config.yaml
norm_eps: 1e-05
positions: "rope"
extras: ["some layers without attention", "local attention windows", "shifted keys", "gated attention", "value embeddings", "hashed n-gram embeddings", "a smear gate", "learned residual scales", "skips across layers", "capped logits"]
init: "normal"
optimizer: "muon_variant"
weight_decay: 0.012
max_steps: 11077
Each number is 128 + 24 x the weight over its row's rms, rounded and kept within 0 to 255. Layers, rows and columns count from 0. Numbers have three digits each. The size before them is the row's rms in percent of the matrix's.

# layer 3 attention query, 128x128, rms 0.363, rows 0-31, columns 64-127
028:125119170141144155108082123135105109161134102083112115130101146114120091116091120097080132148130131171118144127125119134109105091148180117140130154136147120127153070123120143179170114125148173
030:126154066150155148133114125108158119115151141095116148109084136127144154124120119124135138153113160165150145138110127172116124135122165122168135107173129132174093175128149142135130124149132167
023:146118161083131136105084139138131110068129121151164124127155160131141145151139145133113109102117125145122075142098167073124144110138118105149143126145154120148082110117134120168133120122097114
028:136147156128127151138136128125159121133141118160129119080123159133099115087152132077143134135129155114144161102098147096139125137152159133094137092141121148171118114133168107152084126116143158
032:147143126151157186118086131135118125114161136138120143161139135132153136137143139124085135125123136172159090143113118169142111128180113142193126153109096083143100100176135131086131111106134157
026:151092130131101121103132125083152142079126112128095164092169115116143156176135095147106103131129118159152131142092120148113141160100129131099107123150093174128085159166139130123087118147139125
030:142127101105135170128097089120145109103122112150139131144098143124097130131121144098166120128099138184126125119102162109124118130146130154158141126122104155150122114082162086149127121133156103
031:160136105124136120143123172112126108108121115094121172134105095112091123118099127129131151118138108105098151092142076092126113106118140111114138115083153175141123114082123108152093130128129147
037:118171093119150132097158141146122144114117103096129117158125142145112147125200130135133121071179110117132128117164121149115154167138176111102089133118126139086177148091089126125105167074122100
035:106118146171112127105115158125106118144110125146154141155103098135139137140097142094136139116130127067103129138160127131089102105154150186138116101115109145115121100136138103129107133093157148
041:110084114127139125199133114181131136127147128134161125151129150134149133126103136153180164154153148132150131095092147107155120116131109113121137108116091104161112085084122141108084150141142106
035:084109099129123132154154146156102102162136143108158126120133099134119128123059106150148144146120120183111092146109156120124099111131141089128143108137169097135134126157122117183151101146134102
048:131140116096076153141121133127133121112156142149175103127135173170142120144126123149168169147158107115125125104120173104157134121127101113118132135130116118168150140105146145096161121119122110
046:148099079145103152174137119153087123111138119157174121163137166128133137148096121158190140124148097170134097110103137109155148138126099135092131130122137113161144122094108137138110102147120095
074:164114119145133136167133123125133106121096112124121153130166119072087102149090122139096117127137131151139119130180109097120161150180094140131126149146123134132093118114138136133138116121145123
063:094146119119134126113164133096097130164151128152112130153144139134144129105158120136118144116112104088118146137080140145138080137100146089169115123137131128139169124168145092095128146128149133
141:131140143112117107150124175130115123171129129129128133148112145133089176140130111085147098109119146135132098139131123100144172134087103123157107121129141110134157147147116117128128113097096149
139:121132133100126196138125142095085104087151124087145105088116128133117136162118159134095103142179122165123153124146129160101141188086102109109143098092094085118124121140113111152139124124146167
142:150143130174100071111143120103150132084096167133135115107147157122139116145092120142110115157185115142128137081134115142130154141100127174094141105132153105175125105127117138072095145166143178
145:131079164068148107100130135120118131127121114136127143165163173133118105134158131168107178142145103128126137086154141153106155135103152157116165161086121079113135096154170108136153080107139130
142:140118140108161124096145152082116123153128145110157154099186145136151112168115170135122110135110096156163168101140192096128135122108094110111107118114153138140101176135146139133144141159108099
154:141135153125142130128160141142159183150112138167172090127141100134088070141131141117102146135101110118098147125131094135143076071143109098124120136068097108159129148182118138145131096128143145
138:120118125116129101130116113149100141121124093114118185145133135077122138119091103099109147105167108155164149061126087122101125129105154144137053119129123116163166132144104160146127108116105124
150:116156145136136130071123120139086121169069106104120144131115119141105110109142124109161147130157148143112162093145118158100135125108126123123174126116121128146127121134097122148125145167106124
146:109142100108105142114131125159156106160119141112158093118172124100124134097163134161125137130147113113121122170142098079093096111120097127141109102103121128148109153068135166145117144164131154
144:159092128075096137125153114157141138097190120132090156091101125112113097133120124114146147159142122141138132138159133078135148130154119158087192123130134152151122134117133151110120105096149180
149:144126168118132154171110130149109074163130101134129122125130118147162087091106132096104115138134134121117122098121114090146125080174138113112175147153115149115161131146125119122166113127180151
143:134145126159153160115106099130155071115140112141118135168108093143092120171134088192143151187106128185130130117094153115113101134130126123117109102114123111081146134183104117114123145103168111
157:111129087132114111171117107119147133125162158118079170139164153177124124136127118128126124169132151136151147139141117153070103133158141147113119103149137102168120129135133099183071148109088160
152:111158103084139117117151120124132138148151125128119122136121110163149125129125181143154083129145159120122110106134161118124094155166158119054098147106133169104091153147146074124153114150132126
130:133121138091130113127148083152091122144139145124101152123113153132176126135123110117121119106154151126073150165146141153082143118114167137103111084139114090102135161118128132092152124182094142
150:111106125110147172130092174129117138146104149142170102124136162156144113099163125094148135183156144172167130121160153132117123159170127127103085143135147140113143101117115158121080145162093124
# layer 3 attention key, 128x128, rms 0.375, rows 0-31, columns 64-127
028:146134077104162163127164151108083161127117168154123163124184138084131111161123139115124139120124092180134136134113114159105091144111095129164113073141106093141104132154114131113074123126141125
029:144140095173123139174134150151149118070130064122127128121174156151128149107128138122122158163110081156154133165110108145120120127106108121133128086106121147170107091150102135148140127150128142
022:113118142112163110091136118143123123143124109133128121142119126145112127120208167150152111132118148126116115123176151135146157100131167215101157116154127135115153177138160125122147126131116139
031:100134148135159119113152138124106106125149095091142124155134082114112178141132141106123151144096128107128136123186154146094119130125109164107134109100125129147154148109125135127105155129108101
026:140106184150127120126123110138167104142128125137123108132139118124106172116111115130106112116114148131113186114125142121109087105126185106114104134108117177126120108095151154178096114123140131
029:104141164149147110107152110140181095119125094120111115074189112155133147089104118152102098132087142149129134150107143115114092109089159086156097122084153126133087135134136093140130109144176141
030:131124141131144096118142119120150120156112094103128110119138154129154144130142158118136111136123084041126167122115181109105077092111111142102150130104127156151145164138147139133118128146118075
031:143116116117115102115152123157104139111104139152131127114098118113109163119186138132121135106167103087131148128145117095095143098151130126102132084142140166127125173127140181138101121142097106
027:107141118134094158159138123117178129115133162132120136138132114130075110114132136161088145120156186143161107134149094133140128103124145165124104164152139095121103149109103105105118119105169138
032:141138123130133136151120121084118126130090109140152120111165146121110106081127094129115120139104148134133112161152144118121135100157090156163110129189075121106147091123122118131195120112129095
032:121122094121097140128108108114114111131129144129141124133111164122140125130089139110154109115187143145121138096076121142154143156121108142099105150126068104127155167126130135106146115103116150
035:157129117101153140151147140140136106159142162109118157147189125082115116139070117152107124106131114157136124103115134115102109125133120089127134091095187091146111087094123161159117133128160138
030:105118122124078101171099111142153136148152095148138099158145143140168158145145138136167132124170135098122142136081139113120161131105149097106133125115125120129107145102127124134157122118149143
040:113112118152104166152108122137115144149136125126158135166173149123167155136135093174151135107161148163136106101148124132147154113119123102096102133124150104132176145096126106102159144103138145
038:150132137135145160132147142108122137116118121117129143128134152101127123158157114112104116091101162097162126079141148083102102147140114140086127159115197116114109110086160121115131134107090110
030:131098169140153115136130158146122095135133132118119131128146162137088093148152112160061108092086134155128121149172120113116093148160116132123127159122141139117120079171149133117135142128135086
137:138132135128119073143130157148144133187118131155118151159125141140105162129142100097158123107095148124134090144132126089157157098116119135165105142149165130136150148139125129115122117106092126
124:123136137098121175149124169096088103115148121096136115105109137139091155164120147112108088126171135161128130132156119139107155191070084101122132105097109086129131124152109107148146122101126168
140:152157120185096080119141119103155133084099169129131106096131144118140125140095123128118099149182121137129137092126115129133143143113115166097127094145143115178129121122108146067088154172144178
150:132084168078146085091134135114123134119111124142130139156159175131117106132144129164107172145159104134129138075153141152104158139102153165113169154088121075122137093156166112116148081119137140
153:144113133104154128102139151082111106147134149105154158097180152138154117165112159141122113143108090164166168106143199095129147128107098111107108121126150138139103173136147140125143144151104096
157:144132153121144131130165148136158184154113140164172088119147105131094073150128151117100142130093111117102145123127101137150078079139103094118119137070103117160128153179128141143139097128138148
139:126115123112123095135123111151102138119130094113123182148130134078127141120088102100112151111166105155162141063126088110101126130101155145139050121131126118159172128143103158149127106113108130
157:115155142131136132070119124138079119167074107101115144133112112137100110115142127109163145134157147144109156094150118160105135123111128123121170129117120130145126119137095118143122148169103127
150:105140102107104142120129131163157109160122143115155092114177125104134134095157131158127137128150114114118122171142100080091099112120096118140106097102127126146113149069133170147120149162127153
157:162094128068101139120156115155140133099188119133097158096101121107114097131123126112143147155145121143139133131165131073133145130156121154088193123130138152155122135110126151110125106101140184
153:146122174120132154167112133148113074159130099130127121118127115144166089092104134098104112135133134119119130098122111085145125083170136114109180147154110152110157128149126115123167111126184152
147:137143130164147156107102098133159067113141110141118135168100088145093121166127088189141146185103128185130130113099150121111103133128129123118115094113121109080147139180103117115125143105168114
156:111128089132104111173114110117147127129163157115079168137164153176120126135124118131128125165137156129154147141146123153069103133158141138117119105145135100170117125135129101189074150109091156
156:113163099087138120117157118128128136147149121133116127133119113164151128133124182141158083129141164121122111104135156124125096157162158116055100148105135173108087161148150076127155112151132131
140:137123134092130111125154083153088124147138141124101150118120155132176126133133108121127121105148150127075143165147144156083137114113165139107110092141120088103140166118130127086152125178096142
155:114105118107144169130101170132121138147101152145174106121136167153145114093164127089142136180156141169165128122159153126119126160167127132101087144135147141113151099120110159120081139161091125
# layer 3 attention value, 128x128, rms 0.404, rows 0-17, columns 64-127
089:117142152126162126145140117114145129188135098113082156122137122183129175113139143145154127125142151117154124133155106156146152140193113146109133090134137132092110133126103150130100142098132116
091:149128127127119097169088161151128131122147130122181134125122115138165137129175114126115099179129141182125107126076113096099149070125170119103133144112164131130137117109139124080141113142125141
096:186138126131107128105148125069088137140129117121155127141113083109174123107114113134128098147114137124108102107149129091123144091168123173135122118103139116108117152118117149117150120116115161
089:137134157109121085107089113106078145096167117129155118107155144121168160129106152134133104140133123131078149121092188128133095075119147168146128099099174124102116127129089126140102121176090156
097:155144122125168106144159140113125116107130146065149104107098104098126140153147125106136133125132117126096143117115144142095133134111132122107154140147143138162138113115090123111115059123141111
098:132145139148111120148133124126115162136144158110136085155161166114129128141114101164112195137127162141107138110111143085116083130144115125137110132100146125179137142109127140134129125126140137
091:128144140082130119126100141091101138144121076129107144129150100077111086141121157142157108127193139057101128158120126114145155173129176114131158128107143122159104108142120089102144130159117108
088:141121146162124148129119110138178124109115118138050145082087148094128133131195153128135108138168168092128121144125122154151115122119166114109137137130113139121124136128111093116136147121131094
093:126104114129152159122145117155147074138115102103142108106133150135107115131165136149107109113155141106127121133136147143094119089148158163113101095117071117152169091105110125104143118139136129
093:167113132124152097122128129137108128134146148122104124138116116152130168114140113138126153099155113132096148101131108157118101111134121186141130099127108134122154083142114129146130137156159115
092:136134132177196080121146098079146097126141131101123117136117103128128152110120149144146181133146134139130115133117120173140140158138100114143141076156132141131159112124099149144108106144104105
095:156121135125186114145093136139138091123127133153112142134116123114124167114178110096113118102143168152159112086136164159117145127132108141168128091159163179142094105147126157158148099158083063
086:149114120119127172101145173122126090118116108099144129096112172106155151130160155108167125121163131146131099175152128092149110101119119134142119087160179152126134137161104116140105134133113133
095:144134107112094122152105134103132134093113154078162133119108105111158134097119154121124089111165158115091113160093120089136124110138123148098138106118141132134168135114117109107132100125109202
095:116119120122112107107109124139147152095104088104102101095098139061123118151073123105146095150156114140122173124101133123147133091152094114119149109119071148127182122106147147172092113131108101
089:143101148124173109104130146158125118134117106148091160137139108138104133139145103142112158126158184175136136111168126079149125120138115140124086135183149127138129122120128138108149154131115103
088:106119171129145086147089116129124133126121158136127155141078147121123124114157102120136069161128132126142160125164121131151169157151102143145148101115133160104079165107122160119137115136120140
101:117099126127129113129116151154121126132096106097069128121146139130134121116085138142119121116104112132125129150132135100140173129078154109144125168115106134170074130143109163119115158118167157
# layer 3 attention output (transposed), 128x128, rms 0.321, rows 0-17, columns 64-127
088:103128128097147140132126122119141103111144130138127133145103142158124133072122166106112145139164115173104158137102114146142121142100139147106124126089144131115128129144100104128133122132150066
100:173132103156123118165091144125094159147126103133118166140134137129119138130106071135114147153111097127117143128119106108109145145158132140149121188129122149116138097148155163142134095122167173
109:141152111141137119153146099095111126132125133158115166138137136129127124121143086130120100108131155146132126124131118152113157133187079160110132144119112116129144138123153127166170090120108088
091:112136073103124140196130126114112147128188144125125088138164147122135100117114129153115141121134159113126130141129153145112177138175128122076149143159124116201145134144126107094145108110118137
111:152115141112138149129164140135160137110132087106115152129140103084080146095123126130111152154134099131127124105112124135119164144137130129138161153140131111110095120137133155124147126103142134
101:145142129109133153146056129120130134122137115143162139127109144159133133155104136128126099151138157129121105129119121128134188142132131165144156155135140163089111140082105127117141131131090147
092:154133143159135119128102146114131166131148130121082145123160121103124071110106161154115135132129169135142172174137106151089126176126128155149119140124119118129113168120159168095162094116126081
089:087126150135140130122121079098175127117141128075100129120151155122159115111137106084119128199111115119078127149074164123139095123081191150108139143142126125087131151115160108128114143113141104
091:077108110130170107110127136139164122115126163108118144096125108138115118123098122137156083135153100130164149089177084116148083115136145152116138144126110099092099170166145103113153167165166135
097:113135128123123114157146120128120101122145176161109124150128136167202098132076119132133113117136133105152139100109144119118131123145137131118180065133115111115167085153140137087159111111142132
087:144100105115085127129134114166172109139116094135113108157115137147125087101084148129147146120129137170166129172159124142145136109157124145134116163128107105134133067131099103101139095130141135
104:137140135104106109135140126164100103148107122154196091134152123126131079084111138113168196190149100103124160144116166128143079124130142102139139145145117117144165124158151141131172113129128095
090:150103157095166100118100131122147076116142155088118094118182146115146080128145137120133152123114160142090119117128119139121111106135123142147112151170123097127123108101125107105162093143115124
102:119161113142114126151118112112159094118106098106139134119149118127110116135134148145110129130140119146128044120166121079085137145164050131101084122151140117087105122153149133146166123124120129
110:124108122148076143114159135122132085155103120153139107135157147076133088119147097123104109108141128142108130117116122119123129149141117160101125140116142144150109099189144113139119130086128136
101:103113078108124121174119160106120172126133121154140102124105136127164124110143093106127105145143099126089115120081125133122118082089148122114117151095097148128127147168132149082142125119126126
085:086112119131131158090170091153105092132123111114122147066128120133183088116107153096127178135133144101157121121112110121140120063104127108078097140109143112134156130112124123141132115125102148
110:135117158146134118132134125130106100157112148129117145130131140098139141141111158129133110118131124081088129145159094112122154116109157120134124136120168167128132135133103127114083124126134154